config.yaml
n_layer: 16
d_model: 128
n_head: 2
n_kv_head: 2
head_dim: 64
d_mlp: 320
vocab_size: 2048
activation: "swiglu"
norm: "layernorm"
norm_place: "pre"
norm_eps: 1e-06
positions: "rope"
rope_base: 10000.0
rope_fraction: 1.0
qk_norm: true
attn_scale: 0.125
bias: "none"
tie_embeddings: true
parallel_block: false
init: "trunc"
init_std_qkv: 0.0573
init_std_o: 0.0101
init_std_up: 0.0573
init_std_down: 0.0101
optimizer: "soap_variant"
lr: 0.00347
beta1: 0.95
beta2: 0.99
weight_decay: 0.08
lr_head: 0.0074
grad_clip: 1.0
warmup_steps: 142
schedule: "wsd"
decay_fraction: 1.0
decay_shape: "linear"
final_lr_fraction: 0.0
batch_tokens: [16384, 32768, 65536]
seq_len: 512
doc_mask: true
z_loss: 0.0001
train_tokens: 184500000
steps: 5860
dataset: "wikipedia_en"
Each number is 128 + 32 x the weight over its row's rms, rounded and kept within 0 to 255. Layers, rows and columns count from 0. The size above them is the row's rms in percent of the matrix's.

# layer 13 MLP gate, 320x128, rms 0.169, rows 121-155, columns 0-63
size [100 100  93 103  96 105 103 111 106  95 105 105  98 105 101 105  98  98 102 102  98 105  94  96 103 102  97  97  97  97  98  94  97 104  93]
[[109  94 139 109  83 107 153 139 158 107 105 186 114 153 125 127 148 203  78 142  98 115 157 151  84 133 167  67 162 132 136 134 113 163  69 154 160  63  81 115 149 129 162 118  98 124  65  83 117 138 198 132 135  96 124 133 154 120 126  70 146 168 132 162]
 [124  75 136 113 168 140  99 151 149 171 109 109 185 183 113 114 122 126 175 108 171 150  87 125  55 176 114 131 141 156 138 124 114  93 136 134 126 137 125 122 131 127 130 156  87 120 194  72 122  65 159 108 102 126 117 109 131  84 139  69 142 128 142 228]
 [ 92 118 111  47 164 182 150 149 161  26 141 109 178  97 103  92 133  88 140 147 149  90 198  97 128 137 132 163 161  79 149 120 144 114 108  95 120 110 157 141 104 135  84 182 131 154 109  57  82 109 121 119 112 138 149 118  91 110  89 125 119 111 105 118]
 [175 139 120 140 172  39 174 100  94 118 109 140 119  74 143 174 101 106 159 128 159 114  84  89 154 111 107 135  78 157 175 110 144 128 112 171 137 109  97 115 179 105 130  78 159 129  95  94 142 113 145  82 108 185 129 127 139 124 104 166 204 104 133  74]
 [122 128 181 112 116 150 123 124 182  55  29  93  94 183 125 123  97 138 124 106 118 110 162 150 110 156  87 141 150  75 122 112 139  99 107  89 135 156 158  72 125  94  90 134 121 135 158 159 146 174 132 204 167 105 116 110  94 131 172 153 133 165 171 112]
 [100 149 112 132 150  93 122 122  97 132 135 129 132  93 113 117 119 121  78 146 154 151 110 105  74 114 155 162  65 132 183 133 139  88  82 157 151 168  89 190 138  96 167 155 147 111 127 110 182  82 125  72 110 154 139 125 193 128 143  82 108 127 102 137]
 [193  85 156  95 135 195 169 118 170 143 118 118 117 131 124 126 105 235 130  49 140  89  98 104 161 157 184 161 156 113 126  32 147 166 112 179 117 150 102  94 138 152 168 139 148 103  85  80 151 105 113 102 163 154  82 156 144 171 169 114 125  82 127 126]
 [165 136 171 119  96 123 123 134 156 121 137 175 178  86  84 127 130 142 160 195 144 137 137  89 125 152  96  81 115  87 141  72 195 124  84 118 117 130 112 125  62 151 134  91 159  59 134 113 104 104 111 149 173 137 151 139 151 163 100 199 115 103 168 164]
 [140 117 121 117 126 119 172 207 158 126 127 151 141  91 183 131 120 168  77 143 150  96 156 168 125 127 115 183 131 155 152  89  99 153 101 158  72  63  71 155 165 141 185 146 173  83 122  76  74 144 186 148 193 109 111 107 151  97 143 148 139 188 127 168]
 [139  73  48  95 124 136 111 131 101  92  94 153  91  95 204 140 176 152 120  91 143 186 105 108 146 110 135 105  92  92 145 130 138 128 110 207 128 124 122 185 144  76 115 168  62  79 160  58 152 144 216 153 118  97 113 115 139  75 142 140 127  88  79 101]
 [150 129 139  81 177 138 101 101 142 126 173 102  97 134 123 122  97 144 129  68 123  91 139 131 106 120  97  95 167 158 105  96  69  82 134 158 160 111 133 117 121 123 126 128 144 121 144  57 211 142 163 134 172 108 123 123 110 197  82 125 162 142 165 143]
 [142 101 189 178 100  68 148 176  87 110 133 114 107  76 133  87 168 102 201 161 120 108 142 125 120 176 100 158  75 117 161 148 122 155 146  85 142  83 167 136  70 165 135 141 145 126 130 142 125 138 158 144 129  86 125 178 104 173 138  68 166 124 103 138]
 [137 170 139 121 125 153 108 194 127 102  65 119 155  55 162 100 110 125 137 132 170 189 170 153 122 118 141 164 117  27 130 146 154 148 176 144 144 103 152  99 168 164 119 141 133 171 138 200 130  73  92 133 118 114 150 113  71 117 206 112  83 131 148 119]
 [159 138  87 153  37  67  90 134  80  78 162 113 120 147 103  94 130  91 178 120 112 112 113 115 150 123  48 160 130 107 132  72  92  92 116  73 173 192 148 126  96 107 197 171 101 120 125 176 101  74 117 130 129 125 149 118 103 150 139 166 109 117  82  81]
 [ 89 144 160 108 171 124  81 107 107 150 126 131 145 121  79 145 106 108  74 130 141 142 153  99 163  82 144  97 133  95 184 114 182 143 105 163 121 122 109 145 128 179 181 132  34  99  76 114 136 183 161 146 144 115 102 143  19 169 114  76 115 142  91 161]
 [164 133 124 122 195  91 161 143  92 112  79 113 144 122  86 102 112 131 109  86 151 154 144 159  90 111 147 154 116 164 172 101 123  89  87 125 185 138  63  71 164 197 114 108 128 162 103  61 153 168 131 106 132 102 121 162 161 144 119 122 113 159  96 137]
 [ 67  87 126 115 138 121 140  95  84 143 108 137 179  42 104 119 165 112 129 132 161 148 169  90 140 109 172 132 160 122 114 134  61 137 171 110 120 150  79 127 142 180  86 149  82 113 106 134 127 131 135 123  89 123  97 165  96 104  90 141 192 135 159 163]
 [ 75 142 186 159 134 130  76 147  62 158 139 129  99 169 109 103 121 144 127  70 128  82 156 138 168 125 161 122 116 128 159  95  92  68 147 109 123 143 179  91  95 130 180 115 136 219 135 108 136 105  65 122 101 147 143  85 152 152  95  81 133 146 151 142]
 [129 176  79  94 130  85  87 142 110 134  91 143  83 135 146 141 118 146 121  86 118 110 173 169  75 110 164  99 136 116 147 130  70 153 175  92 114 163 140 144 112 164 115 157  95 146 118 134 142 121 126 132 141 195 180 102  70 164 133 136  90 148 131 110]
 [ 96 126 165 151 123 102 144 108 141 166 178 151 106 118 105 127 114  96 133 146  92 142 171 113 115 110 158 107 145  88 113  62 119  75 105 104 152 138 180 137 105 122 141 123 142 107 151 131 133  87 153 114 133 143 125 100 126 122 112 128  74  72 133 109]
 [127 170 143 145 144  95 115 144  96 122 162 110 137 163 127 145  88  39 144 175 143 137 156 144 180 102 127 121 101 105  94 144 159 138 175 136  81 106 218 132 140  85 156 159 170 101 126 123 178  71 127 133 107 114 133 121 122 164 141 193 121  88 166 172]
 [126 103 171 137 191  81 123  72  96  31 149 119  93 143 144 137  94 134 137 148 118 117 144  60 120 119 155 133 108 156 103 163 164 185 102 138 137 124  99 106 149 107 126 177 106 195  60 157 135 104 168 113  85 175 166 153 136  96 158 101 124 133 133 129]
 [ 99  96 106 170 188 152 112 146 136 128 184 112  92 114 157 142 177 127 123 136 164 121 118 140  95 124 161 125 128 118 122  95  90 167 182 158  83  90 125 102 117 163 129 102 152 108 174 106 164  85 140 164 132 107 133  92 114  88 147 164 134  48 159 138]
 [117 165 143 108 127 113 118 155 121  97 168 149 133 124  97 181  79 113  92 100 154 158 134 109 117 155 131 141 161  82 138 137 126 105 105 160  71 129 117 189 166 146 148 107 146 132 142  71  76 120 152 134 120 114 155  81  60 132 108  68  98 152  93 106]
 [ 86 125  96 142 147 114 148 155 132 101 135 145 170 161 160 117 102 164 175 167 152 129 112 125  55  94 104 131 124  83 127 209  52 115 134  75 108 155  55  93  63 182 142 133  99 103  86 153  91 194 142 136 140  98 103  91 124 144 123 103 219 167 137 158]
 [ 82  91 162 130  98 155 118 104 123 139 162 150 139  81 122 161 105 145 106 130 194 112 116 165 132 106 143  77 180 149  78 118 164 141 135 170 168  99 175 121 130 115 127 175 175 143 112 114 117 161 124  92  84 116 214  94 123 175 103 179 101 158 103 192]
 [143  94 114 130 142 128 144 147 157 119 216 159  53 143 111 173  75 138 121 174  99 164  95  93 153 103 150 106 132 116 179 149 112 133 145 145 144 133 154 124 120 113 171 152  78 142 167 109  80 180 144  88 124 160 160 129  95 122 164 164 124 141 177 120]
 [201 157 153 106  85 149 138  89 147  88 134 124 114  81 139  71 114  96  69 139 100 117 161 129 134  53 117 126 141 146 120 144 130 120 194 144 124 113 129 104 131  86  65 187 100  83 109 106 152 126 118  97 155 142 157 127 115 101 145 108 159 158  80 101]
 [ 88 164 167 201 110 112 133 128 108 167 149 136 130 217 140 135 139 147 112 134 159 116 153 104 184 133 148 165 114 126 170 102 105  75 107 153 139 119 148 127 159  97 133 160 160 117 150 119 174 142 182 118 119  95 102 109 104 127 145 127 112  75  77 181]
 [162 131 193 101 159 201 168 190 122  88 154 154 147  88 133 123 163 124 159 128 203 125 140 139 113 169 219  94 144 189 121 111 142 150 115 180 128 106 184 146  74 125 155 184 118 137 151  77  91 175 100  92  92 104 114  83 177 124 121 125  89 106  70 133]
 [150 108 128 103 189 139 125 125 113  94 117 142 121 116 124 134 104 137 186 109 116 138 104 142 194 125 146 126 135 148 158  69 174 143  73 108 153 153 161 129 147 123 175  95 138  87 175 136  73 151 177 111 145 145 134 118  83 176  59 172 171 132 119 188]
 [132 168 116 117 189 205  68 112  90 140 179 171  99 123 126 127  68 151 145 143 144 142 101 117  75 109  88 158 161 113  73 108 121 122 135 127  89 103 142  97 127 155 143 167 131 136 177 114 106 112 107 153 127 116 175 129 134 168 123 140 105 158 192 164]
 [122 102 107 145 119 124  85 152 110  56  66 114  86  90 190 143 148 131 115 165 139 138 119 125 118 135 125 104 114  69 144 153  88 124 156 169 112 102 161 157  79 147 150  78 115  88 142 128 180 145 178 120  77 160 152 141 150 117 168  98  87 154 135 134]
 [146 108  99 122 146 126  85 220 118 127 132 142 104 149  92 160 177 157  79 184 100 123 153 152 121 107 173 141 113 144 165 115 190 124  99  87 156 131 135  99 129  71  78 128  83  99  98  58 135 156  78 113 173 151 130 126 149 147 168 121 155 148 119 114]
 [225 187 142 118 104 153  94 100  96 175 120 160 162 108 118 130 133 202 122 123 138  92 148 145 135 177 186 168 149  97 112 166 117 141 141 123 130 138 150 183 135  81 124  61 123 125 162 108 153 140 121 123 141 148 111  74  55  95 103 134 159 121 157 118]]
# layer 13 MLP up, 320x128, rms 0.178, rows 121-155, columns 0-63
size [101 101  96  98  89  99 103 107 103  97  98  98 100 102 102  96 101  98 105  98 101 103  90  97 101  97  90  97 104 106 105 115  95  99  97]
[[121 102 149 147  95  95 150 135 163  87 196  97 115 163  73 120 131 113 140 122 151 119 148 150 126 196 141 180 153 180 141 151 163 133 147 114 111 146  94 185 166 109 102 121 146 154 103 104 132 136 151 109  76 118 150  87 170 162  87 122 104  70 119  99]
 [ 86  53 125 140 181  64 105 153 200 161 164 115 106 161  57 129 129  81 120 107 169 112 137  65 154 142 117 147  74 105  86 126 124 109  68  94  98 136 125 135 148  92 141  56 140 152  97  85 183 128  72 201 140  98 130 158 143 155 175 179 141 120 126 130]
 [171 141 103 145 144 139 162 157  97 137  98 101 106 109 183 145  86 126  93  86  97  61 100  63 115 133  71 139 117 122 117 116 126  78 150  80  73 134 111 147 219 107  98 161 113  93 156 110  82 122  70 157 160 110 106  98 137 153 104 101 116 157 143 148]
 [ 99 150 126 132 111  62 142  79 139 169 195 175 149 136 117 192 152  94 124 118 196 117  98 134 152  99 179 114 178 120  92 104  92 137 140 169 127 153  90 148 165  80 100 153 140  95 107 149 109  78 119 142 150 154 180 131 157 171  96 124 144 155  97 166]
 [107 188  70 114 148 137 109 153 125 114 154 156 157 158 202 162 132 130 125 131 146 137 157 115  78  89  90 167 117  86 111  73 156 168  83 166  82 168 116  98 139 141  73 138  97 132 114  84 116 165 126 112 155 200 153  82  28 138  73 114 116 123 128 164]
 [172  68 141  97 128  71  81 173  90 136 135 126 130 103 154 140 126 142 132 158 142 157 121  95 120  96 166 138 186 162 140 134 159 158 113  89 124  97 209 105 125 170 131  67 120 121 153 101 180 132 129 103  95 121 162 105 113  85 150  75 121 123 126 134]
 [ 64 121 120 116 124 134 165 133 143 100 128  95 143 138 210 169  77 177 137 155 126 142 148  81 140 143  63 108 136 158  89  56 179 151 118 128  65 127 140 163 132 130 136  83 107 153  86 189 136 162 121 188 128 165 187 112 132 105  78 148 116 124 115  98]
 [163 172  98  90 163 134 109  80 112 182  84 101 145 123 203 121 125  87  97  58  99 122 134 107  98 115  71 147 120 103 182 164  99 149 114 113 145 118 106  98 131 129 124 126 149 135 188 107  88 130 134 105 141 100 134 133 177 126 106 196 106 125  50 143]
 [133 145 144 128 125  86 180 157  94  93 116 167 122 110 165  90 148  97 130 112 135 130 155  85 175 106 110 138 104 134  90  51 115  97  55 112  64 135 144 133 118  70 127 100 144 195 131 147 110 114 118 130  72 148 143 162 174 145 112 174  77 112 107 114]
 [127 155 162 103  82 128 118  90 155 127 118  82 135 132 121 134 100 130 126  75 137 163 124 161 153 119 138 173  88 163 106 155 128 174  95 153 140 120 157 140  83 100  71  94 110 153 116 110 146 107  71 133 101 135  56 127  99 152 162  93 175 130 165 135]
 [143 152 115  98  83  90 161 123  66 153  79 100 101 117 122 128 139 157 100 128 129 162 170 198 141 124 167  90 138  89 170 104 148 115 158  82 143  84  87 207  80 178 149 149 129 179  47 145 117 158 104 183 131 113 107 111 112 147 134 125 153 163 161 106]
 [ 77 136 142 145 105 105 159 126  78 126  98 110 214 137  65  93  87 136 114 121 145  98 179 132 186 140 130  83 100 177  84 148  70  94 142 147 212 135 132 122 124 139 122 130 115 107 119 138 125 144 120 143 140 128 156 171 170  97 140 134  91 200 130 103]
 [101 102 152 128 154  84 127 117 139 136  99 176 224 143 146  94 171 102 118 122 178 150 149 116 123  97  93 125 139 150 115 144  95 172 152 159 134 117 159 165 128 155 148  83 124 127 139 106 183 161 148 128  77 125 118 182 110 110  97 122 100 129 148 153]
 [ 92 139  86 157  92 159 125 189 110  99  57 106 123 149  53 118 117 111  86 108 137  99 158 155 107 127 126 137 142 133  69  50 146 140 127 118 140 132 165 137  78 149 163  89  91 132 140 185 203 140 129 160 123 115 121 103 178 138 217 162 100 101 140  91]
 [108  77 162 142 189 142  98 127 140 179 136 140 121 118 131 136  66  97 129 161 168 132 104 122 165  87  82 146 156 203 157 147 122  95 129 155  87  97 117  97  91 133 131  96 132 120  94 102 131 155 132 150 115 128 101 125 115 195 143 114  47 160  99 128]
 [174 174 134 121 146 125 127 154 138 151 101 153 130 106 146 123 158 142 106 106 145 124 117 161 123 105 141 141 104 120 115 126 147 151 141 198 124 138 111 220  84 125 152  40 116 159  79 129 121 126 124 128 172 127 109 101  85 110 134  94 141 117 154 176]
 [106 142  55  89 167  24 134 109 112 118 121 106 155 134 118 145 141 160 105 203 126 107 125 147 140 142 123 113 121 170 137 163  60 104 123 170  95  86  64  79 130 104 200 136  66 136  84 158 119 141 128  78 115  86  92 152  89 135 147 120 100 186 167 117]
 [203 142 132 108 120  92 123 111 142 125 162 104 107 159 173 173 162 125 123 143 138  79 154 185 113 116 139  78 103  84  77 132 157 139 116 133 193 126  97 104 104 100  99  82 111 139 138  98 121 154 154 112 180 142 189  94 108 116 165 120 136 165 140  72]
 [117 129 102 130 113 109 148  78 130  99 138 170 135 162 115 146 104 158 135  32 112 138  63 133 208 126 128 122 151  97  84 139 170 128  91 174 133  96 111  98 151 116 130 137 151 179 136 131 167  40 108 114  99  94 143 150 155 151 130 118 125 147 107 123]
 [ 94 170 130 174 139 172 146  65 120 158 186  86  82  80  99 134 152  89  91  94 190  96 174 172 138  91  84 129 110  94 102  91 155 127 167 154 138 180  92 113 154 119 147 175 131  78  85 127 108  95 172 146  81 109 132 129 153 116 104 111 107 148 109 176]
 [185 139 153 205 156 156 113 130  89 104  91 140 124 107 172 142 110 109  91  43 176 155 141 109 138  79  59 139 103 144 152 143 145  51 117 181 157 137 142 133 165  98 132 129 137 153 158 109  96 123 148 125 156 120 144 130 132 150 117 127 141 170  75 117]
 [ 95 127 104 170 124 132 130 146 107 189  99 104 155 115 134 147 165 250  77 149 169 198 132 116  93 165 144  95 136  55 132 138 144 136 135 169 116 114  87 142  89 118 147 187  92 165  96 140 122  91 113 132 121 129 130 169 218 126 103  97  89  97  59 161]
 [114 109 114 124 113 100 170 130 117 115 127 122 121 139 147  98 198 208 153 102 190 120 126 160 116 165 131 102 215 186 111  97 156 116 116  24  97 145 143 165 135 122 140 124 178 114 106 120 151 190 166 153 136 147 117  66 150 106 139 109 178 131 148 119]
 [122  85 164 152 136 170  87 126  76 153 143  72 101 143  87 163 132 129 165 130 118 197 108 104 129  93 161 124 144  82  66 133 110 142 170 160 134 105  77  89 180 156 149 107  79 129 118 138 137 180 111 144 107 133 161 112  79 122  79  75 110 144 115  89]
 [113  82 110  59 102 158 101 110 115 143  87 155 104 102 166 101 146 116 128 156 192 130  98 140 130 151 148 129  94 165 202 100 144  72 149 153  57 189 136 114 126 138  99 152 128 124 119 163 157  90 119 168  68 113  98 170 141 107 105  93 104 153 119 131]
 [ 87 125 169 177 127 105 181  85 165 158 151 112 152 151 130 104 114 169 124 104 145 101 186 124 198 153 116 133 114  92 158  81 111 145 160  98 134 192 122 162 149 107 163 195 167 103  32 173 124 152 118 108  90 179 107 166 150 118 126  92 134 152 122 118]
 [125 208 176 134  83 136 112 159 101  96 135  94 140 143 142 155 110 158 161 144 136 205 161 122 156  95 123 175  94 107 129 190 117 170 132 111 118  89 115 142 145 174  95 126 154  78 147 140 103 171 143  72 152  80 131  33 174 113  96  75 129  69 136 129]
 [133 148 166 102 109  98 113 147 172 100 118  92 149 102 119  80 128 166 185  77 106 186 110 134 155 129  87 166 138 140 106  97  94  64 123  86 143 125 167 142 109 145 162 126 162 148 133 122 120 127 144 130 163 179 125  80  87 102 130 194  65  97 148  93]
 [125 101  61 113 117 117  87 104 136 107 183 160  94  89 144 100 121 116  92  97 142  88 154  89 144  88 127 123 162  96 120 123 177  79 197 145 126 151 163 169  80 153 118  55 167 190 159 154 203 155 157 115 114  78 138  98 109 112 130  92 123 150 126 108]
 [159  98 147 134 138 145 101 186 176  73 140 142 153 123 146 106 180 140 127 150 141 127 116 102 137 163 203  97 129 209  96 140 127 125 104 165 106 140 127 159  70 112 114  94 166 119  90  41 143 109 195 207 102 112 103  78  99  95 129 106 148 123  78 158]
 [149 146 159 158 172  99 124  36 217 118 180 119  69 103 106 126 143 163 121 142 130 154 123 166 189  96  98 177 134 127  60 110 134  94 136 136  91 129 124 102 112 174  79 112 112 100 133  84 117  64 149 167 125 160 181  79 172 117 123 108 114 119  73  98]
 [ 95 103 105 152  72 115 164 149 110 137 156 159  65 173 150 115 121 115 163 149 161  76 154 126 143 149 158 135 116 155 172 137 161 129 131 148 128 187 132  92 148  50 211 139  53 125 116 136  96 153 146 116 138 154 106  93 151  75 155  78  86 129 107 107]
 [100 104 221 157 124 115 138 126 132 168 103  97 152 121 144 179  87 153 114  91 129 131 120 121  95 148 101 184  81 134 107 134  75 157 159  80 120 162 137 178  95  81 107 115 118 137 173  70 115 134 124 133  80 123 123 161  63 153  98 104  86 151 158 119]
 [137 166 109 157 163  89 119 177  60  93 153 126  73 108 122 120 152 115  71 214 142 137 186 193 133 103 145 118 157  83  88  88 118 105 148 150 188 110 127 131 160 111 150 119 145 130 112 145 178 118 124 137 109 134 146 119 138 134 115  87 153  56  82 142]
 [108 152 165 101 156 139 154 137  84 108 133 118 152 160  84 158 161 117 123 141 156 106 166  75 116 191 104 108  47 123 119 151 172 138 120 160 142 122 135 103 124 137 117 117 174 124 120 115 135 136  81 168  79  86 119 182  86 138  83 105 134 193 144 120]]
# layer 13 MLP down (transposed), 320x128, rms 0.163, rows 121-155, columns 0-63
size [102 103 101 103  90 102 107 100 104  98  96  98  99 102  92  99  96 106 106  96 100 110  96  93 100  97  93 101 103  98 103 102  96 104  98]
[[130 163 138 158  98 130  48 129  91 149 128 114 123 127 118 103 137 165 145 139 123  80  67 165 158 164  62 116 139 102 178  87 157 133  82 117 118  70 122 115  96  92 107 131 112  78 151 168 156 156 137 165 130 143 108 187 130 121 149  98 174 122 127 142]
 [121 104 144 132 113 145 182  92  76 156 119 119 169 119 168 131 157 109  73 150  60 126 158 122  88 122  95 152 100 152 105 150 128 104 167 157  86 128 114 135 133  96  79 144 180 123 171 149 101 172  65  79 113 146  75 159  91 188 147 131  30 159 100 110]
 [ 91 150  87  63 128 116 145  98 146  92 120 141 125 176 134 124 133 118 146 112 158 163 174 140 136 136 179 204  83 188 109 120 115 131 162 138 159 137 119 133  96 210 104  96 175 117 135 126 118 135 151 168 147 149 171 149 187 119 127 148  94 188 117 131]
 [102  72 103 104 115 130 155 105 166  96 109 135 123  67 169 140 119 117 133 152 105 126 132 191 141 158  99 159  88  96 101 211 104 116  60 134 122 112 123  83 191 164 111 152 110 128 142  81 118 175  71 116 108 106 165 129 138  96  63  79 126 162  95 101]
 [ 86  93 133 126 142 185 140 176 123 159 131  68  62 150 104 120  83 116 110 116 153 146 113 101 139 116 121 109 137 154 175 130 136 106 121 136 113 101 145 128 120 137 125 146  78  92 157 113  90  99 129  84 129 146 142 166 227 111 164 129 137  76 121 114]
 [ 67 138 139 113 158 149 184 123  98 220 153 155 155 145 101  76 105 158 146 101 152 126 139 168 145 149 158 125 155 160  69  99  38  39 165 126  76 107  97 152 136 149 125 135 141 104 131 176 121 101 155 163 113  94 148 144 118 181 156 156 183 140 146 130]
 [144 102 207 174  84 120 123 103 152  78 111 102 143 158 102 144 146 136 111 103 101 176 124 157 142 140 231 154 102 143 120 157 112 152 102 103 169 116 139 147  97 190 153 184  95 122 147 118 139 104 172 139 178  97 172  80 142 115 123 127 182 159 180 104]
 [119 133 114 112 199 113 102 141 127  95 116 206 101 131  87  93 112 167 130 136 118 130 164 104  95 182 181 142 129 124 110 150  96 134 160  98 121 141 129 112 160 126 139 169  96 117 155 134 215 133 131  49 129 165 157 155  82 113  88  93  86 153 132  93]
 [151  90  94 148 140 105 115 140 172 198  97 166  61  80 175 119 100 118 166 107 109 118 118 148 120 137 141 149 138 105 178 131 116 137 143 111 111 107  84 100 139 130 127  92  99 110  96 123 118 153 127 247 133 107 121 163 181 151 206 180 114 152 157  83]
 [143  86 163 137 166 173 129 152 149 101 177  79 145 106 121 102 117 195 170 203  58 115 117 125 124 113 156 137 151 106  88 115  93 116 180 162 110 104 147  90 132 111 138 133 124 178 163 121 145  99 173 199 142 161 142 125 150 104 131 189 123 132 145 101]
 [112 146  87  67  27  57 127 148 139 125  86 135 114 137  78 120 137 150 145 110 170 116 162 104 123  89  66 127 157 165 104  94 148  96 119 106 118 118 112 169 133 182 135 137 117 133 130  92 147 131 111  64 130  95 176 166 113 154 169 125 194 134 145 122]
 [162 122 101 147  96 108 159  87  94 180  93 141 100 129 136 130 159 159 146 102 208 105 120 135 180 140 122 120 113 125  68 138 134 138 110 146 148 131 132 137 188  81 157 146  86 124 134 136 125  91  73 180 144 118 113 104 157 134 123 118 176 142 133 139]
 [125 155 155 145  83 130 163 125  91 176 135 138 134 146 110 126 151 112 132 115 147  61 110 130 118 184 155 205 142 180  76  92 148 125 124 167 181 103 119 117 175  90 187 141 120 170 174 109 169 128 132 134 151  39 117 175 117  99 173 136 126 154  87  90]
 [192 142 118 116 173  97 157 150 132 157  71 107 142 152  96 143 109 109  76 159  76 138 149 116 104  71 121 154  97 137 108 100 102 140 143 147 118 116  83  65 100 161  78 125  99 129  61 141 139 144 186  75 110 147 130 139  68  79 110 148 156 128  87 107]
 [127 113 109 137 135  78 122  87 134 113 153  91 177 132  69 133  94 128 112 102 112 110 106 105 115 153 123 147 138 125 189 129 150 121 139 207 170 113  83 153 205 165 156  92  84 153 180 146 103  63 118 124 131 155 141 137 112  97 134 163 177 129 103 180]
 [105  85  93 160 187  87 155 173 155 156 153 196 162  96 119 189 105  72 151 102 133 186 119 145 129 158 123 112  95  94  84 104 137 179 100 118 122 127 142 163 132 128 158 135 129  96  75 133 144 123  73  96  73 130 156 169 175 140 115 127 104 189 112 184]
 [123 127 185  77 111 105 106 116 140 157 145 148  95 133 143 142  93 108 153 138 130 191 128 147 136  98 104 164 127 127 144 132 112  77 128 200 159 165 147 158 127 195 140 125 182 136 138 173 137 164 124 120 161 161 127  82 143 182 148 147 160 143  80 123]
 [135 149 122 104 116 117 163  82 144 101  62 186 117  56 103 105 157 149 101 145 140 137 131 126 107 209  97 126 118 108 169 115 147 175 143  90 164 160 120 116 205  93  99 110  96 112 113  89 145 115 109 134 130 104 108 161 130 125 121 134 182 155 155 105]
 [118 155 127 126 121 141 114  98 131 145 133  46 143  86 166 147 125 125 153 188  77 103 106 116 133 110  76 155  89  94 100  88 112 228  65 109 125 127  85 121 188 128 122 126 185 116 150 188  76 124 106 136 153  74 114 146 107 110 101 136  90 163 128  81]
 [122 127 153 140 163  92 128 122 143 125 142 200 146 182 121 103 159 126 109 136  72 153 101  62  87 145 150 156 135 119 148 109 117  49 157 135 163  73 148 102 143 114 129 107 120 145 164 144 133 133 141 153 120 149  81 118 134  69 135 167 115  78 153  74]
 [166 105 157  62 150 142 127 135 122  78  59  98 186 178 132 165 190 191 136  84  87 142 165 186 117  93 129 148 122 148 118 159  94 194 116 109  92 139 160  98 141  81 125 173 115 127 178  73 189 129 174 143 167  92 120 121 148  63 140 123 120  97 105 143]
 [ 85 137  99 123 146 119  96 149 131 111 165 120 128 207 115 104 104 139 133 112  80  69 153 128 124  86 176  62 116 143  76 100 109  83 124  79 121  78 157 121 122 192 119 118 117 114 168 131 105 152  84  83 160 189 145  97 101 177 125 167 117 126  61  96]
 [103 122 172 151 149 132 124 109 137 103 106  41 124 107  94 153 139  78 108 117  60 124  92 126 191 154  92 124 159 108 136 126 125 120 118 137 120 117 113 108 132 174  86 119 113 104 133 106 100 118 149 183 129 116 202 106 154  77 151 152 104 169 120 157]
 [142 165 154 128 133 103  58 130 160 123 101 130 126 131 153 173  91 113 133  79 194  90 135 117  97 139 117 149 181 160 146 152 121 131  94 106 141 170 158 190  91 115 126  54 127 174 139  72 107  63 158 106  73 172  83 109 190 142 141 113 149 144 104  89]
 [186 130 136  96  99 181 168 108 174 128 122  87 155 111 133 141 192 174 108 114 140 116 153 172 109 109  82  80 139  98 134 126 128 125 169 133 109 141 125 126 141 130 140 158 125 149 167 101 108 135 155 119 102 130 140 161 145 124 176 158 180 137 139 168]
 [152 144  97  98 110 154 111 228 158 109 177 133 117 198 132 159 170 132  78 169 118  77  76 128 118 108 162 152 143 119 135 108  71 166 164 162  77 138 115 131  81 126  82 147 157 154 147 128 122 104 137 156 199  32  99  91  65 148 101 133 108 140 114  93]
 [ 71  47 129 108 127 127 184 107 159 146  71 128 166 114 133 106 110  83 136 185  78  67 108 119  82 140 187 140 131 158 114  99 123  92 124 118 108 166  94 107 144 121  87 174 110 133 150 157 132 113 187  98 179 150 140  77 128 146 165 141 149 147 109 137]
 [129 146 106 147 104 205 157 111 163  98 150 206 120 130 153 131 156 103 118 175 107 141  89 127 120  95 148 107 113 123  85 154 146 151  51  90 115 136 127 123 141 164 117 121  79  31 131 137 155 188  80 168 195  45 112 134 166 137 133 133 142 109 111 155]
 [139 172 208 157 147 152 144 176  59 142 155 141  94 119 122  77 118 159  83  91 126 115  82 140 135 107 115 145 136 147 121 154 141 163  70 140 116  97 140 154  84  62 150 151 159 123 124 122 156 153 118 142 155  80  75 152 144  74 104  97 150 124  87 119]
 [160  49 120 140 164 154 110 128 189  84 100  73 164 127 130 150 204 167 145 124 112 175  97 169 122 146 109  88 143 126 112  91 138 176 137 112 148 109 128 142 108 141  81  46 167 121 102 114  89 139 133 153 146 122  80  87 131  73 172 123 128 112 120 130]
 [202 146  98 164 144 140 154 167 114  81  90  76 158 168 114  53  96 103  82 158 137 110 187 112  98 120 160 110 114 133 128 194 133 144 128 129  93  99  68  94 133 126 135  90 164 139 149 152 152 181 104 123 137 140 148 145 184  82 179 103 118 133 142 115]
 [114 136 194 129 165 101 111 187 106  72 129 184 147 139 134 171  97 126 155 137 110 126  92 128 168  64 144 138 149 152  93 127 132 119 125  35 105 123 115 125 141 141 147 164 115 131 134 119 103 143 134 101 126 165 142  90 178 174  95  77 135 182  89 167]
 [114  93  74 137 125 127 139 136 168 139 109 107  71 119 131 129 149  90 126 137 134 157 143 173 160  84 137 137 133 184 106 169 127 131 121 149  84 132 156 117 138 138  98 144  33 103 138 110 173  91 112 117  97  84 101  76  70 144 143 134 139 109 108 107]
 [157 216 103 132 101 106 112 118 149 120 133 136 134 140 111 179 186 151 140 129 168 168  88 182 106 149 136 187 115 186 106  96 128 151 137 172 151  40 172 148 130 140 102  79 101 142 119 170 155 159 125 152 125 129 138 117 114 146 129 135 151 151 199 131]
 [152 107  75 110 106 124 129 101 149  75  79  71 105 109 192 114  75 143 109  71 137  75 110 122 146 137 108  12 148 135 137 134  81 127 160  82 102 126 132 158 108 102 104  86 105 110 149 106 112 157 179 127 134 149 133 131  68 163 120 169 126 102 176 128]]